Part of a small language model's weights.
Architecture: RMSNorm before each block, rotary positions, no biases in attention or MLP, untied embeddings, normalized queries and keys, exclusive self-attention, value residuals, a smear gate, weighted sums over earlier layers.
Training: a variant of Adam for these matrices, 9864 steps.
Each number is 500 + 50 x the weight over the matrix's rms, rounded and kept within 0 to 999. Layers, rows and columns count from 0. Numbers have three digits each.

# layer 13 attention key, 192x96, rms 0.0561, rows 40-80, columns 0-95
515454466497509549504447448424478494580630540540506532522601485425575472491477424475462481586554530517553492508565501561551513539572468501488578422502472565511532402454485511382555578508477543444469484492531549441521500489534506511557436456499498475561524490527514407402514392546496470498
471384422575518463511461548521458556546464552445434481455458538576531498407503519456407455451492509590522523479617483530449510498511427579545537536561471469411505521525542591453404572595561497494465444535473437444454465482448526552548540339561523506455517432486529551545487451483457519565
514497492477475469509474562454565512539492486422504506521526529556506511535557480443482531471519561494500529507447502507564460472604464458367536470473511456539606445438476506535520486439436467476436437538541550428529588499492520443489463578486516491377591509564548498565519660457558530512
594528507507461428478477483600490581467442553518462533473611449543514570569612493573575544487531565479459524595511530557552426587516508657537487561470497500448525446564569483510519550508488602446637533507590532448573468543599588405466611558587545456532484464505459540416581381536437584480
542593482559385570424520462441577532516489503509525516507538426514518570483581514548536505445449564455476556555444491473465490469448482471445475458373658449457533372490489486452562352487529558520568574607468546532561560555502517497498594528513505478489563487487559532545545509470517441492
506462591469463473532424520492586438489435533488555552578449582498556598540545535526460496515502502453551482592533595446539576435598618555576479516449523541454503468529525410597612572515507468467566588494552616482562382494491531477482496448483501442437588506529475443476545548503473494424
524440447538469497570489411552595445536623449546445488425431434521540407514445462566433487520441471500525450496487484462452450466472479455526500394490480519454585499527429553470489522569477519515563514414486422534566624578516532489490489511491475577543507496488519522537496472548515461462
456502482536593464469499428460552504554445528506573501462476487523558632516489508415555596403504426458500556483462613466504463516523506454568617441593565475443513398571484467555487546480498511434467428565486466443534464553525586469387404475591476460455499531541578466519537514537472529550
359487544563454528487588448564469483593530568549509558578448491490452591514593595572570485348524445493565410518531531499494513542434569619513420519476522534471604459534557458580538566484488505486525591504386470473604417558467502631413567426524440553603441451509468457465534491491440542473
483359556479432477549452524498521382445436500542499542527534487442562399447535482485592443536510507489432479511536578467446443435480561470591526572498453379499557478486386529505558464482476459502432493489494555561430543552522499467500477541473527503471398508497546548484481424582481466544
584521463585466543532471465492490637419422606491420458545500554489467533529531550477572526497519562457507466487483402520489596521521500515594519533462477494358567427497488516426498472529502529482471525584472531489414494428493487555494517600552488537459444447535570517382465381492541515458
499577546371493448513449342446493471511591536570557412474427565466493507568414455554473531547486534445528484540460512503538524432484435428479540468598523543553380530485546509569511564484497505498390479454503519493515517512536548493460434479557390591437506502460548546572516513569584501421
536488459405404430522433552422502429474551529499380492573423548443462418458508517435526566480515497412570407571626507526495559512439497492392443497406453525545452536494429408546532573492484473474509493377493463464513524502526469428469467582543463511497502438467564482475407509451456523497
593500532428483501439491524376534522548488496546496469442443553508481483492472604487536408538464507576498437454499469526526543519476563410464430558486494492570569495545498455500376389533534455470402509474484504473471516565552519646571529529459550540487484444506462628609479584434512521594
465455490432467447507489528575429460490410552508410407442408489516525453455574427526575522489422500424427496499519489457461552615376506568584501401423541414446558490518536536531470441543477467504559534552559437420505463569459550586590474536541526528465510464501519521508491480522378531604
478495527531481472536470565434532444478604472407489480518514444417517600512467571509476557443541514456397420566493492457458525472546491469571568545580483590438518451539486545553575489454501551474445538474458505468523458367501472465584485501507497539435495489434576471516557452404502424555
628487446461399412444450556476527525531485458625453558468550529527454549444559613494516438507552462534567443535558523584607529569482582508528477590380456458528477487516510410404613568395458411542579580505456460444483452458558471515458445568553519472453542518560489502541480555625452512499
531513468506534506471450426364518551590511484509525577483453485498579514556480497437450502644575542425492561386444526549525364492521554567531492540548462447461511510545514513492499495437483567407390492559446475603501582475385537562569543500531542586548407480464533482472465571553583491513
537465515504459533451565510433442476466538557578610543474459478518498529441458486547469504445470496505406504455532568494448580583588583587511523469532516552475479485519544445486580512497424523580555561423512475509456545512527528465512555482563475481541494588528538464547523501559590552376
583512460503493482461534529491483494464549480570462458611465444485582497495489668449469504577483438538414532518495537507415490523449451461549538444545557609507478587468461516531474476475527478512498472544549387537478485449550527496552500485540499584456516533509507509484468564548511448487
555520551486596409595542479413448490410487566528539516601578492580451521580479447454465516585510585614497536630398514496586435483521591564453586502490514476536436464503453542551382577522540446492583573473545506519567555506535435566482459487407555498431524491446504503439494552552434547471
552503584389444567416486465549538500480555556503462508569614508602573489520568486480523478472553572510497568459509598515455465537433547514394563610491423505469448446417470488536465350489497473526432510599445523508502583530557492558501476482556486618557426442513551463593464401489549489486
507496498533423461516519614431492502485407476512498539502401533569500511583563584568542516443516442480510512505535422486515580535400476594608504547490521468511510483527441477533528492494488461424459587492493480416523384477472450532501458493446510429562483482462478436455560572524507568393
569500493347463432574440595481524530488465496482507383471516431508591564447511580492541541546520576455508488498524479522489512549406486474452563486417523473428503541452442384533499540508381429508366462583526473570555498597520544510499440513524441434478568507535535517434497448464424390436
479470517519535494534483450444520574444526489536503514556396440530551444443501423481446508521433487505496520460521467539478492506524449533467454466387539453497519529513498536480476446466486476470516480511579469452539522510500476499449512493486544519482472537534541499455487496513495529529
511473428524525520484481496526497527427489517481484530568427577522549464511458405496480471450467507513553507482517530481478519482466440492469439538476484560476549531537492503541478456569460455462499466509469470506537506476499459537431446515446458530501565497472509483474462529497448438581
523547513494449532494592443555538567499534536495480559480502531402483481510487424527509459482440478467468476515503534523509429442466509515496440399536549560517492480580469443486528531477508512490560530511472524582442467480479501498441547512482430467563493563500399468486518470537496538511
556544521441499495469484458418458489445499526491482485539484471590453503470584571425494479470547534549485497551552556586445525501462503427502585596553451482532499509463459526510495492542437415470427482518442428571476519476528473531500527526464570486494453511544496513524438435488559526458
472471578511454585434527487573528446494477606482526558637490504499518495356570427525549493551560446509578495475550512439394564482466503486462426461498566589565590428527433505523451547593507499509513576548544507516499570528496513561449409574414449550596466430504582494529440537511518527542
493433504488551436551436491469416461493515452513552525478525414553506540432537541483496511521525458536515469522515490486501542525537482489468523469471482483522498524468496526500506543528480474489488459486507506465579557543566519496518487539505477551467523441486512459504520548468525546493
527510488526505520483501516459522550580529474502447505500450538458517447502546496430471535493529496505517452523515487454466497500530489509437521490537477535513528481516472476529451513504495487465508471536507492495532501505525491496466520524488486511469524474514565522464465531510491470515
504549523498401539507648419487583495485499535516475497487579461423465488503504402495523481464491422522501404488417502535548414488489568458504417404509516489498487485534468515489530509477482586540578507509490499570502468451495484532517543504427473479546534507472423482495514501532608491450
443469559526487487517608489570483425522480499519510503432530413506403414599507469551510411552521447491493490538516539483472507410548453512542503521556483462513496496548534553415553484470510504535397505419442481539499413537435493536549544416394505437479425565507435560464486526540457525454
502597483532462510410487476569510567491422486515423564459487544501506532489441555530486514503482448449520482370548516606502513484442577573458445512515459451429547394495584510467581470442521582614568577483407407516521530603455467640538601513578498513480492508520461475541463492478481553464
477498544515591503432436526352496503493562509532543406508539401610577548425481587442425536503505472488561529497465475521448530526483462396463579579503481489516511568427482506496469460552484440510412534497475473557505505459485450570492479416477468609464481474478486525515443489506594500543
433538483538452459551469386460580505559428402434542498465529488505426450456422441547518421463451477459552462493445495549585475495527510502479500530577533496561530530448410518511553423504529463519416531514491484479456609587485440498495541534430459436427519498507442512498533602493528539528
511461471476575544397595489517494507568447550560548488473400509418504560454517611503494540471545436541512490536548552506456512512417551500571496495542507547436487478539494516570501547488505533512619521493416380484441452503538562547557416420477484523577426475555456551542530443534427513483
609529565609454474426462584522557499524497556607452571610589521541580532581486520466556494546507461429438470501564525464599594529534514454487493450460538373581495582468415420475559520562500456481443529513601533529523522512561554549461499514535550478463515444437529454463490501502454525526
456496565477573630550509440524571488604565530460466557500625471375426500435529460463586490513437464479600541492464490517510502512448520508460486561499460505600439504375449447602564485486425487461427469475500517595433412542412602451467450534476498457547514466465568438505468543479591481483
411524465403575448662548524628585487435516400413530555484569491461481408591538461527485453597498536498663463551495422513512345523460400538494452495478620468572552489522510578491589553520496484475523596493525506564471454509477479453465497425393415411512491494483461577382534532516483528571
519496428431415589539442519450532439479570417495536538508589493434529467472528421511466534486556570471462493555461534582606463526489473472441567524458499454543431491481540555524496382422424508540476447486550514613494539473554483405514494562470473488449473473490501408374537461439509498501
# layer 13 attention query, 192x96, rms 0.0558, rows 41-80, columns 0-95
535413446645557541519474476543459543539535515501414447495445563444480534539489508411518522521400485555549476546575502500432580508519481587486533505513416608477511575479482598521352511570540484512440488651482476438482470539464516513529525394558472547509516464533484521454536447477513480473
457544469497446487449549519527531548500484467462473509486523466619455490558422429484483505476511480581420456510333550481562407506538561500372483475502511513573537502486522525503556435493455443557531451520529509406552483511329546427485506485461526450399660513464502516578484558450617460403
526503483478437395503521432533517532481364592539523503451524409522565562532582587510528493526564550472469542537461428491586468539580501612553609501427589484438526431553514406496492484486517542489567531513585523443555473487560541400504572522536557460574487518500459506476537510574454469422
465470507541386512521473538570574391445455444529484544570471380489544546579489510545537460494464545521454501531510454458467499493514530507445496472386580467500497417470510615487530389457469622528552556495442601574428550509504533441456613514553439487525561449372488497538523449447471449461
479496625471481476553465541543540498533501556477468538532595488447564594527467594538457530534470352420438505534468484517511526439595575578523515425434511579515482453550587573626574550500511437469504556460552560392546416453437558500532474462560485446479535464523486451535588514494500471488
472466468480435474512476383532551327509519466567435460382397478480587517469522522545440443597483464490469392482440518405504422458493420467599511473596557535508487495577336491562468511509458557459473413532486437555532627515521536543469443529421405463459431494466404547537561538499543457434
419506528516533540485457497552579527458605526561624519446481454449457599496514534443520498519471488538554569648467573458475391423476479526545467516552498532413611491401570524628358512561585480515424458523499500491531485569512527525427420376620508507439556434464618558505559400469526551505
449552366521519538465557436571478450595471510552501529600510538441488590544630509553516502433485476494515500486603484511493474523492508642575448445494525537479555464442538486638511519504467527499434596575388455530617554551437596531509529569527414462603410518526463499514567460497461568450
509492536504517495525412472489471415501444497564472505484534508505519454469495539478529529549458524484446486557502571514424515461496606500588486587528478317540530437502406481554541547474496353455422435570511485502455524561674450564587432521581463501407444545571554534440512441514467372557
598529431512517523555427484494504529435335554397479461501484525495532510487479436451561486542396512494516506500480406445529568455404501453607539584464467451471562427487456468491499414510557531571466544575577569487442552418458519493562543589525550461520525438554561568363486429470420454454
525521510351540516510469406457541551514588536561526430454501538503426515515459530549449431562509525491618548539347555498530544521450417485495561440525455537556441490469509455443536513533496501519342449524508487414548443387624514526488475581546442606449547530527549513581458522509608473566
497557439425332498477463547444474479547490553492425496474494473480478444440513552470438485508453466464579438568500531429551512514455513469408441549458462527485426584496462346522499527560501389506542517501467485470518596481564488530473483623513490509467511512501472471392493532454465516505
513549561517494448408527536483435539507455521515558592438447517500496440526426509609548428498409536530528475468456459499514594511549488463451450538467475479550647492412555459501433462551555434461526510442473497516470498560547467683475611616424497566503495517440466541541457631512462521559
441405546435506449504477473552521472461479476467443459497380452554484484401605495528477480500399513463468524495492465438448541543467487534584534367424518515389537447534532543545376481608530454511502513607521507470514538504512501576529531511471566495494494479557556558536480413521386518586
484572502543501543383558549476452621550499522334438445538536417490505491655520539487474523390531466525459357486512529449513494440471552465509555587558492548403533426551534515600528546482543482477436504532511542565569574499542490565547387487512542590490482498489560523494586460424553407501
572468537493487436535436547537531475591414554623509559497520575521482537400507602518516558531555447482513462540500523523556572556461465524502501555422513496495503497568515433505572524433495433502599565487553515444544460486527481468403438449605528507525475508537461530533504515580421476441
680448547360548435455456483385552495549535565606518602565473553500538472601516512516506366531460495454509570471516524554493449451411539555524490692461479444587505508501424564540551457424422449440486488519401515509573577514482560541576665454503430572541452436471516558535501481541511471506
594475478541382481419380544434565454529456599537520461461383470583513451490478539466561551485446514444474455492530544405469560604544500521458642434450554503483409488536467453476496488505503492513484406503554475411497484557530439522384566443556563522449446524550523527523442547416613414406
602421511550521425503430563573650555421525450449474492428469563422583423485667530415542520528491457438442504560450467498474496488375399534416528429542554453427587629468463494569500444515590418523459480510579494586573587529632557460402413448547512537472517405420502462419424510473504402536
647443432398582383492568468423443404466471558546555586532509485502520555535469542488462503533526557597518636520414375387483474447491488533520573454597530556576468566422495514493408497491436487507572554461527570543537472452439572425539477511396589507425559441460477493513540553548449449400
556461499461424539415421558506567538494476482430487510601524504611560528592482535539510468457578622472533577513467549436509554521509549502492608582473350501410525448437535509537522510495468480545492580575469479497489600581548558556478473515549445598492525528443498582512421412525473472504
507491443485461495486481605473393488468462538474479541508456508493517555560583509506546476468514491488456522557568465502491534508443467533578462563526474453487532496539447540533542527487508485462459553462478511476595471506467453486513486451393490436557420415452570494470546461524457575409
539463470416537447533477505566555542537550516486474444453504459497484534438549537498455453655502539405518408511596505543482522570529536472416631416421453376460485527438491422481600501468509450516373517548501436556525506594512534590531489443555488456526526543468482446501522550499427410501
495456579621510435518513423461501589545543484547398523519427426531507531446516422443455580531527514575481570555492407467556497509488519529450497483477557445552461458466425562480477440509461515516493471461573419514514404535474484487545538517447490564477534512530526436482478567441519495501
464456481546447572534543507585502536532501470441599487510544478456562506480480484506538512544531551506448486536459469508467542485444507477526489475503541499522526480454514467529507479473506483522535515577455553514520526484500484517496496543510484534464546456435452506463525529438498412478
524504551445458448450477522503527509525432440514532478405502406467486478511511397495504530439434473519504490498486492459529445472479557564499497472629518441450497546489454423567512583555510528587448536441579584546534481496509471487460494478526521480510470482471441563531473486521524521522
636474479428465459482431516382533483523488509566453470489481593605456557508471616411498547596508665548493561529497488491556551459538493421362564450500522485579486483436491462475500498504422320497483399496490420469449595464492555483533429606542512588395501534485528442535380466471534500522
465478486507447549415503521519384380446487481532498548544563476506492437555452536585510518451479491477534471503530478488500498516448519466557576459566472542474475500469427470542449513549477498515429576482367466417607529527574518452474522593443533474558482465452508501533495469420536517458
464519524407523513569435540479506488502512467507477498530492580531496481538526534580458435519503528504496528483511487503471493567487520455519526536455486449485507484501531484450502523480462472487515420536553459492486498504514539466484480491505548479509468544554539471531496489490480511519
485508492522513543466552456512511547573455458444552484474484414432463448522564359492522468395467411531540452496479489467487506474532519563545499470579516464484504503503479544516522539558526600538478531427494566484513434534485468479493458484478514505529542470364470560489515540566533510467
485525546481503498530566395468559447451536487479570456516548458493544512565485486536462403468566472517507454511508442543472454508515535463465483553502551467516501494496484531521515450583470527519398540485447484570498424463440420470573539517454428472514529477456450509493575448434548514465
606465466561544462448521435551461508533488414490459518442515408546445527578501468488545556510541568591470527562458574551550575496514507497575490464637440438479503434521519491544526551485522508531449473579455563403523480474535465431572467466519499548425486578516493574468498515556541454414
536614431469437503496495464527558582528416465492457510469467434535478542507465524432498424470508499467521468479460461425487576518478496576520523480368489479462525430490583469473529416525520581577551509525444516476556491558518453538486604518558516572491475561553462519459471551456461505491
572443542487523509475424642414539507544555514544537499489521555484439512489513514463477466437459494582581524434496501518504587502505486409431548621566446508576506554436463558588438504396509408522433523490527449576441494527523572515509474455492389596546562512460529574504357514532500473567
456509519474438466495505460501420485530536438500476511495475532585415494571491454643494462512450526505547532524491493486521493428549493543499532445531525548593501511471456567556468445457514485523472540482444494542522468577474406504485526517445446482473493537488425442504531525458521593480
498422476525566568430510489549586504529500519638510539424458488433498514462505583519572514549457384481534461557542517439367507579395505595604474445569493504439576540512497538512467561553498526475458539557465445580454520469597544533484422507514506602568483458517521458447491488496435481472
548474594569494420441470573547497476462555519556473475588474481492511527534514604528512507492567496483507503456483515560573524520629430466486550403482434423541505471508486532456570442472529430493505500480577503411566457452508598543433565525444514522492494461477486468530450484443525505430
432448453456459496528524504391588558488574501478496562549603439418524431560541523500570521437535448470490503378453529440483394529443521476474447545557464449593477519379575495600525524443492487450404514407464419519504492562454543495518504478490505490459494474458478388494436474467514536551
376584465410588471539575394530533537563494419361423507555585425485468472579463447610453442499639462462519553599518417426484445514343462609529482566519505559599402454494406571517523449559525519495382514486369492534383456498421429379532439427400464443416574434446421498475627532527496536493
446595499456451548465491480500564524535549453513591502485598497503549469507498527546504543509653476476489494473481573482563458445576574452460560589514534434492466515523492452458522523398479482495503487505490534585509536487411512406455561538516472474414557532461513415414548440553600527476
# layer 13 attention value, 192x96, rms 0.0564, rows 32-63, columns 0-95
517521576507487501500428524419500506447548468544544549551472484504449524527544503533428467404539374472589520435479468475529477500540485551448530517559534475501492507432530462501508486523531483551537497496583486486569422504593426499439464565493511543423589569426535494427480485554444504454
487486455478501519458426541556444477507469460526543480452387502458491529428510475501462520495545414493510513519544469510485493364422429530391527433471523404535516437470510483464543502598576482508460510450545553490541547549535510525465462541515542526646550564446460445558499495622509377558
495421529502493539506574469452559576437442527543488522498563464512499557458574479523531457447532449507593437392573463486499501558555520490600529433516513550447586522482436469524421470482491506483531559501495482559417461496377442555476415483479478521535471438532470475422481535418452495485
464465434493414465475482510441489443533490524449433466484498548441430533410431519541592565511506601568479516502517509482472495451520412473532468474510611442440606496541417505423561554359459521392471392505468496551521483471555534457456464533416506463516494597491489564496493474454459457488
476528472463540548464523478417502600481463486471481511492569526492560577466509536475447480519438515538488529514489473523493467615560453570488427571464503480472468553492473565467482483521490439530564492448474539430473456484517496410514512500479560589554478526497471474484509461555496483544
519513422518476500515529492535390526421493546558636379479552531531555533596503501477515466434440474541443528449511545435629485539549560546466529457491516624462456567525569593550477388472424483521497433545449485467538537483457521439592504524520356441418501547493552548466530366609574468504
536457446445432517474472504475566424543505566456499434506479519442519543513485441539454453506549451516551432463572554524515479539483590506436512479493475410493503408471458465497547531486480473447484509491501519588511471458483496479494447491498500578459514472513547490539509467466385452425
483544619481522486529491445547560514521551564482432504524467499504463501525477462461443468548565550506493452438538370459489511550504502531451490543494563482483541584480527545485463513542495458541501493444488474500535408529503617560508540477464436492454503516497514553516500552635411394454
447469446545503495488510543436407543461472499507461578474537495523534423509522473445524521430543507496421436525528610554516552488538523473479485553446509476418403545491520465633432518447553512462531436406463415532386535448451443573528521559468543450464524494486415469504482578556578501546
543406442555630524408518513540443556469439424481458434486500441452461466509496545518505519506541484477502498479391518531524555549435416541456464460418509529473517561439498447514547448515529542469448503433475456446550445449476562444465485480504530503470470401518526528474506591537546461456
541473484535566450418557494536459589522378498533492445566556381505508483535530479502473406540481567551500564496384479454498466622523513492468402455450517481439484501523442519451509453542488551544499466445508488470452484456557451501412575548568472560465486494481521493558505513473500482482
526508496485588559479511485456504508461487460527513478544501498531582424539477440528450541474503509493465514491520572472518484487528493526509452499399420443403452451532478526528500488627453501559499513519452550456577449510555380506547463574543571509539509472501523484473515496519526472566
475538464573554581538519451442446412456493440507548421525587574517471489552466533489445443467518570538470562448590447464499489430473537550470527441500558575480426486525536509547418477474485487502503479500521514447478507551487517511502593574540443447553540537504497500604545461451500592509
505557580564498510570471474542625456468449531487567566638557551518534358482485458538484512529472477537405435500572467572471475443606460522546487578443467487555557536569435431531525515503473498449451579522529511603460488488532449441479550520579498520495524470401475525459524518505482493482
512493468508556459507533495499398552486457525552482497473527495437442445407461500460516509616477481573477592392494551476531510500462517558508542602500492504456487519485415470504593487567434497512561510473485502475517504516519507592440503463553443532529485425553493439567505543562555467561
517529523543564513491448528433503440558549488493486458501528546493513504416429512446554479485536531517429460491461510491486496584458499500376473565495529513477429576434487589467621560482431468537505513496571505490500425484476476604510438438564562446486489482585481445551519452488523516486
554532550504590482534446531534443481466538480507476430526544466461571467466502542494477548438496439423584511473518488505503475454490552490431527494437481412584470560443433494476565491498531468578465594583478631583542424469565510502468467530648561474564513378553510638514547450520544640593
513552622525459498505540454447441451512501542435428501456531455595553459586413563518502550536473469453415526524500497547523501442542462555499454471505440573538542582490500591537536504479495552562496508540488444419504560510484457564487464463510465442445476488602476511523497403429503480526
494429521462473541523508482489470416464576423408550486462577493526550552555477493536458553506448531459498499517525528546477450418452438506444474591566462593557604489516521519524528436478509521410408422338499567516461472523499533565471592506490610476531515581592441497513474507500426435503
423464554564452521481502550428461452461504409651552454534486511499521503574448488580481434381510531512510551504450453449455526440506518562509453570481530525587415522506546572527532502483516511581484501550481510477467488556468506552516425477504383376520506545527547476535501431574542415479
601548543560490489526528474472494479505478442613566451504527542462535467525446509527466484482433446425496505514586488552530450587544477532557552418570459480654558579415522611540563388442528507536492517558441502430459481452498536505430534470528416473565480551501541551529488529651551560542
497489503428500508448580504564501414452438543579410508399540417556491413600523503456532440435448528488451456538492563506401480489438604587524526418601505526551582514475508468467379506542550489564490476587527550503501457454519483523542559550481514556436499550446452415460467484437569491503
524492487396477407518602523538472444497361478518466498534565476496505527519539461458558486517499537472516471654500500466484558484549521457448522487597522481480493521498504531418529402501526460498486528539425533471474536573549500537486493542515475479472524534563472454497498462485379517433
552460526461490520538559505511466503452428485496509523475464528548546631541503517504497582415437535458561468540466567487568525481548542525602533493459451568578540454472489515467531491422453526523516510477508505584480486497491577501518541489467483465474457515512406488392468555531467433523
484572495493526514453497566480466473443465511534504466536533585483539464561514460509494555510527419484462491505512447368553525525510549636553533483486506683468472573572514520477407485493467505545563473509459528439496479489557443489506495476538420496474495418559490571488542527603521432514
481580516577466465576574539473453430556470444567406504550509568532516510532486556512464513457485544541434528527448461446490477416429492471474506478504468437506440540566470542501521516475521502526548428473489483465563560511510473553522531494573439479527514554425523442434510513531531522501
469515458563551505485477494472537498573545481472535522449520535430449518464573480488575488568456537512524519501454526556482370561441516453512508434466468452580536555421463527508532536453476510494534548529587495523491445519515598507457332499466486447428573449476496492598459504506498602506
416480407484502440502452457447423530458419552433481513482433491454548411400471475516512453446513552530530535492415426472541515567468469476570528561487481578411491480475538523440427521493496463530495491485469525497528493480512618497405479638476475535507459588483514446590438471537446490433
485532603517501487463465479536396445461491557540548476511481531431470491458480513519541437429470471548494420485510453462585563421420552536510483483547495391489487511482498623424537569516470538557474511548541595557438512467428530421524554539567499463593485552524521550490470442485501446463
441447558468504534553498489534544569562444475488507484455568471503497430459531505465493461529473547526498489432514607511534514509467506415571538496665557574509521508517551511516480505518470519552548549458532483372504471480472472539560450474496577504426465454486497547513472541535480501468
442481533515514419509546562550615477504506522494641553452468430495519635577591493490521533471544465480650491450504540506520548416428488574412562519510458509473537486432457554521505517465508518517470467464502560476518519515495531513483457567508470486542475539496499408507496545449541488461
497497483491521559424520484504539515484449463451385489533581532561555441370594481553469418445449531514511557504413434453532487450405477531631510485525407530484496465471411574514473506509457514507484462396473585468489488438539492493417491527561524553485488453461503511557473490450483631426
# layer 13 attention output (transposed), 192x96, rms 0.0696, rows 32-63, columns 0-95
476555550496516409550556563560462481428457482504498532533561529497539516496453541505474635482521472557492623510539473578532545450481490440502537478523509459447527573562518564512486441413408474503497441542442555529485526560444468507570461439471544508527468554591476603514484470497480599558
556439488497465508457497493439487346506536525464443433458527546489519513603452585528542461431396520435440503543547502560429519579466518568494461461522467566540488504542490527559509502427466469563628476491561446543490511478430503490475499484376577474431509483458480444555487502475572551479
479413543488548459502478467496572470547509486581472528534526520433420456463597480575467540547495560400546498374434519473488469613527411494506529540478541472522533437570498499473472547540500550461534521516494547452515466452524463505416466576548512501533519535507456560520607463480514529542
503570555462527452533416465581448567547538481491396596444488456410531508474449572426505438549429488480549464446481576555561482546496450468482523607544472580471498621526518514434451437585407526484503496513486537568410526412455538535400568489583505496607514482492454528463398494397561460524
588563488503495399535501477499510523498474501511527486447435533481460567519426544577621537456562456631491528375498491462518470458512460605499473558542538478527530405553515421641390544464428565484524532575544529455437505588486530537444451541445545457483538513441383454451518533609528477556
424467461476505433457578360574556513557507527512526574496447450509493557536454430457418527507543513534523566493442503538458542424478558440532488513530518442534495490446506609520445536478536521419534424494498484519455557414591506490512537602396594603538430585495475510532402567376426455511
510427591475466500458401500495422458462516578445521473455516537505486605416486490364508449478449560309520427616482556511469509438474456435445373511463457533448507592509546551579557454570485560519522457487549540443563515399533478516506460531495549450437398549540518485498483505571491497582
427579489450515591497483521523407472487539500476504514485496532486430423570499518466611482517426419406517496442465383469514467476533477472478492512528575509530494432521561523510565442509466584450500518498453502487535407575436551470550570475504456415542464590422685512520544469545592516542
516520482519529645422492458617575511525490570521572460497524399435537539581483608530529480438504517478494478554504544411534466391515503543414468515407514534552601452497510465551509430547508518490473531533460562396464540508557551447595448461523504535366504474555517500594403481454469513401
464508481569493548479562456587431452477536577533389425507520385475478465488488550428465499500414461463597590492527514532445433467409468556529567441522501413471504460412490484586519485456417541447544369512533516474478507558538499423496515610492482555446373504530552462592543441408560440463
586437481561448511571495434538569551578498602540536487507518448471469523420526498533530518584524502487513579472594407560501442459468516591521521405538570522467596510496503489547452498548446535422545463465537468506557449577558576517524568478468538524505490507511455453460523494569524425542
471409421471464611465541447574518529550427647388615475477530544456372602509541499495564418434513473495497406522567458485559526491511462523547549567451505567514438491505567422495397561380516479524503392587596470504547551555428575498455374536474513510526458457500467510399569519527402563518
477428469497536519411587372368486485559541489489425469411505527460467552457542425523553562564511466529462509616425425569442473549443519524493480499510440502423529501504482556450501443456484494419405479600585472555489510468502457510483553407492489481516546572528592567530450457489511477498
483409497499506493455431475523494476560478437506443486474564469412536517416550475485576403540468532590504467541535470442589528569615515477504440517463636454473455578460584454477596455492574494486478587533453434473505490531455508491462528479478462538491562496573465482491602491527517597513
647531481432447530456497501379401537570506505511557439521428407459464458642488408552511543525509532537484473508616424593348456454498526529470437430468452520556626486593550452546555596523481449493427446410523509434503355576419445447531492608479523611485517460489419423533529440583428508482
524529495427408494528507561473404448390503450464471530522370493494544447488487404438573475410427485458476455441493572515518434425535559533569414625470502421505555539606529478548501584578459503451443510584477504496598542545449367492624484542482422499440408499428523444433412498474553556544
486444499450466531521640523391428489460500506449399502507571466509504466460531482483481504336516559514518444510466525464508550531489528510549450519429508491515451473581459470534446347454411414490432435460581450518530523481439423528462445506488533498417425495539467518432585541472532513537
492512500411480440466432483465497504364492543487379442572549466554455424618600424523472395536525557535533511441463458378542524514604544538643543527479480538566592464573509440548514560489453536469426480558449477573578490527459498520511463587527453412463468502540557524446421518564412546543
523596595581560450480367473526435495543448518552452413538424576433472503500515507447544440464413553528474503585505448484521495599545545528439488539674468513433507510553474552442575486476506521443506512575460378498467643500422536565520505510487503517375552478422654409508499575417580607493
548420474543570566515548498509516377628396465510468502464416466514486472563581499455535413572487525465470474463488527662481504415505522482599561509556563495428478512542363410458467487468517478426514533573462375439482540414449392495552528541427542488490494564409449614463467508595396513425
496418450487464457500512504504456446561515485603421626444540558525440438516616543536515511538473555571458522516404420535458596541474604534526409467471473501482470484451376500615560568544503513455458454544395475498392415482489460445528527605493535541417339536524420531490466550557457515397
477552593525515515558610413517478506487512468389431406521571442507548555391464514540515473556544599544478583494490535509516424486493553511587500549433319590496581485499426555497563498530330428551435635489419637491396487550554426602591463572432486548501499445457518616354531537535525457573
487501494511431497568487616408443481560512474438518480701530588470522446387528414530492482454415444382407440389470557515417522605543427536486476502462441576568453526443461416431561479460439487557479564464494497435564499464508549596490488575508452539525378497508417534531482531522536508395
508538534511467455511603496500569535520514550524464439463628526475445496535490493546519484531535518509400443463491520423508562517575497375497543470515531438528378476482562500454488541459553473498483583485496511516469602501506511444524475579561585507580542563472542527506525456473535606403
472429467508535486382633453558512556541493529520552558509499401521513483497483400618555512475531487574515513463483541511482529466539443427563552570564466517484519431537572442527537507494451543453398530519487511481413556571471541394435568567362525591552492516535488526570500599475423487561
434510401418440578467563543512540554424626618440474480483496433428483453554443467497495491453447432501462386458493424641563527569456569620629516490451534535499504566536443490519497566469481421474404692562427449528636455539487553500458462484419573487537505520572543640535525470562514502549
529504521431514505505449504438566454408543477563497510509559485503505523474418516484583604440430467398503546483376482385515537380530664523517431511521527412527488563504480448560416508498517492440471463447435656576486473579524324479484613487520478496559488472463489500457489481486490505574
536537554628546501468506507546456536501547551560508481516479422538463444562445539351570557467473510415458519400574538474531473536537504515532572468437526524518568474534593467590431541470528535541521542460496635552377494395375545548497622386596442527390519485447346548464430476504542503574
442435512471454438519545451490580488564423359501400499473512525517511496426481474488497487487594543529535509479467653510493454573499476367569502459502471538532471538565490449527564470514594551446604501512513431540481424523417526586527566511449407480505512572495505478550422590566496460560
544574501447546522528385456589517532454469499405524578578424441449482557470485402476538444554573327470486467520583440495493549513444524521469548560454494514630421464517496462478478542573588552482389497425509417499451520506598499455587594503560547497475406477484619454553635531486448474504
527577585499450505488536488536440498501538521528464478608493537504529454422530451486398488380587518410464560535484425631479506454498489540628496500533454543499502545407516539497503493482494480526491488445571539487507518462506483508493433576386516424446463457509420522581501519527499529476
459511424570488448528516423555598641471447561590466490536504488490456496519470393630523592430482497476387434440567504487473591569495496485435554542616577588442549531530522456521468433475502472587506479581440416589462549543491529551523565537509507391350483473449489472399582497561515526470